Each number is 500 + 40 x the weight over its row's rms, rounded and kept within 0 to 999. Layers, rows and columns count from 0. Numbers have three digits each. The size before them is the row's rms in percent of the matrix's.

# layer 5 attention query, 448x448, rms 0.0531, rows 94-106, columns 0-111
092:501517473516461565476520485521507447524561491539543488493511522487463501512442474545490483467485485557543497480478518485530559530599504504535478379457512477520515508546423482515470536525496513569450510518477479429481510477467505508519507528581440490453485556395501488552482480422525462460509523476564461442580560486522468466539548486600
094:509514596512528533503542441537519470525488496394481537537502481522466516487546533478525500512471496556497495476450454548547541498473520523471525441474468503485456517528441511467508545561525413531553527547519486532424480483467503581482556549466470479480438532444573487528534475486473495535515532506466500503535515586437563472542516440516
105:482525482508466524497499467446443408513519479463512514506432483542568496505444455447554436469485496532518547456563504547468492448450489551527543425466539476529530498452544428483547537448503447454492536450577546511502505454448413461514478505474515482461559490543584557467586528567472524513519456534507430525487526498453509441487528484521
092:536516475484443542499497427518521534516471552521445481497484527528526478496586445537541544480481475510495539553506483547502505458516460448563527501493522451490516456559491475521426481445494430546444517484541530508527517445519474445487541469521518461496504526524545493478438445426474482468418517536501482484493530508497435567480489482494
092:524512467492456421531427419560478467487543523499540558495467451525557509560483480528515478485464517559475490487517471476467499551451502482542508455483521568485490471500502396544511509490448489436461501485484553547568499507493535527544455483483519551543440488533544471472490525555500478494485485433545489420486556406544577480477511498557
092:485473513443549536488454565462476477483506521533492463513459500408530511498477538502447556488446500518473476470558507487541484508490502518498486624537491456526471480462567506496496495544587579518491482420598475585492582500492479473540541481565504526536520542531420506521563486505533494547505555482443452455454520441544532568518485497400
078:483468478514505513542505482530567518514523510426577519516528522560452532526519547539527507566567501527559550491523438507538537491409512393470446529530506485541473582512485532517569493501428412526465502507494531500418355579458530445478492532434536434485484384485575469515465492577477561436472520511524556497480467527430511526567540532569
097:472580435443516488552503406466458527595459539512553459548525514534588436517605487462467422515533465485459550508446453488491495503413485452525458540486498490481463491528538493535427504494516549534450478491433502514505553490497493539556503530528499462500475433470530493505517477473487507476519583437516550459512512495546494418497437538549
104:533485442540528489541528508573434505494412509598481446492567539463564487501571550466505586438462493533510497569412452488538463451594472498543495560481521438485503425505506437494491464519452592521457486461477423478550525468548551505541562511477491518527470576499437491502472549458519440550461511499480494435529491529589514522530485459438
079:539521468548508525465495534514518448526448498491478579466487460531509544526453502478631531457479580530590478503492466528455560572461493469474476440455468530520542570466483468482519528482484393515538580478493573518477456481445560447484524523488562494459519509478505526486516572606511547493468433579542479506542501554484525496575559480534
101:521542535487515517588506520527465517507472515516559495520523527468487513479527533521431561470532469544482536562481414509540452504557469506502519480466490469480474438526466578482478545507503440511456514471460480472435504519533489574535546522447532439509428484447505446526405535380487522466450525490572467495421536570484571518547456501555
093:518505480523483490564426449510542453475440563475528489516577522566548494530539533398547532489521423535488537498570474534487504470497499497521512496485517523538497537435428502479513479567558502565495522534508500518447508487544562494492428479536530511463523544531472597476525435539469519521485483505531543440555539500495574501543512507474
094:526522481501476533474535549554516512523539478519503483508534525533520519544563574505461465476511453527460488498466445581514472512581487434478510460527529512535455476474453528493472483599543526535464487523496436462530488525515466511516513480493500542527389451478519510543420533553532506521479506494496527524530515466490545511525384432473
# layer 5 attention key, 448x448, rms 0.0505, rows 94-105, columns 0-111
093:444527516543499533466488492473498461568576530472507506492508438425467473493490508597477535496420496445506442491456509454483521482490482536489522539501561580518424563462485532511536510558500475500385514455511506426603401472530497459520491496498520458461584580542466496527483455477520451502573465501444490511513570451496498548508560473542
093:548541495465547478485434425579412438510543515421456504537471536417467518500467542473467538482513460510535536454534486507553469455549484487553490460447550562443529462482537540447518499527447478467508536468492464482475543435485482491503540541534542445547563527463519517526480485506523421504521474540468466451527465507459540530461524569549
107:523472498477512560490477479532516546523509500529498533478423504569523507542491529443493501556477481561566445531533505598416501546513431517597480495536418440515528505498523562508464559464516526467529509534477520528449547583491563438559491535564551519465525507531426522448435562477460488483452414482514507465490406478496475474529506507528
092:446495475511490520529606489520528599429442428550421578517525485549540476500538485492536526486459388540560501548435485558496498491454489478526474504471525502448510468503472499536499491476470577454509458416527517482576475451545540485586583455539495577466523537557537428506472493540476520458548538504490483509505469503555457536542537542566
091:524432478516515445489471459486529523545517441460507535492485540564509507506508462480535479533554506540502497549486495518558491500474472469452545501521472484516486489524550548523512552476485446504484521509501533593477482597548571507551467569512542472560496488490490469543478464453481442466446467521482511497504519479423504476519551564438
093:503501558472474518538491548607481449448518518401500437462584522590522484500520485441609531574491523468516498481463508497467555530453540462517507526563417396464552567508495543482473501509545496496544537544423489542431554560467554555478510519517478495533543612499508501499518463472528511464527465517466484486516534579432487499535461470491
079:458490495480514460548486512510520507494438545524487468536566442445451487515519548513492437496488519541609529453569518492599482476528481418504545484583494611534541443557521451514495515462434448583523521457496477517474447431537485582424461457509462465485471492556526488466492503529528539507500516502565510525499476558558506514450490512454
096:487554512490486623503492504536554573531528488502469510417521496466487477511509464518515500425504430496519485538501454453518442440522554504438477504565597451482457491468448527496535468465466461491466465517456488484526523493379516538535554473563537475507443479534557539512487508499473528424553537480456535582484483471536520527422455499529
101:577505542507453500484487485425458423509426490493491477521536529499510477537534458476540490441528493529467511491457481452503511497454600546516480526466581493507450521495529484560524493558531542487466511425448556510579556453491431513452559550505553481515543540437512458431530445532488550567586514506501477457488526549469498510529502471452
077:510474519517533496556507459476501532496443476469467514514531508467480480521498508524509430539455507539539494478563547479511524537530447475509509496519436544573549423497536511532437581495450511456533503474400475533485547456510509476538486505549457472455560448492484550482524463465536521516510482525526468479514457512581447530540502464453
099:511560536488543442552481478488467577473532445494480548513546526497527565439506502509512485497525533545515497499439495492596550495548571434486545559448567513509559537534521474501523539510518402498494529455539525536422424507554451512517562509456479510602477527469539445506505478531493425548479498465520469457488448533431557544471430524513
093:485436468524402484480444466489464497522532555433469518507492611528509528491473514466491499497554431559520500523565495540473457482491551503444532552576538506494524551495560518547455547504525533602457512559494476537500544463519525540509456559528530427530526491493534526436495500555541529412531439439510516470529445557451439527522470483467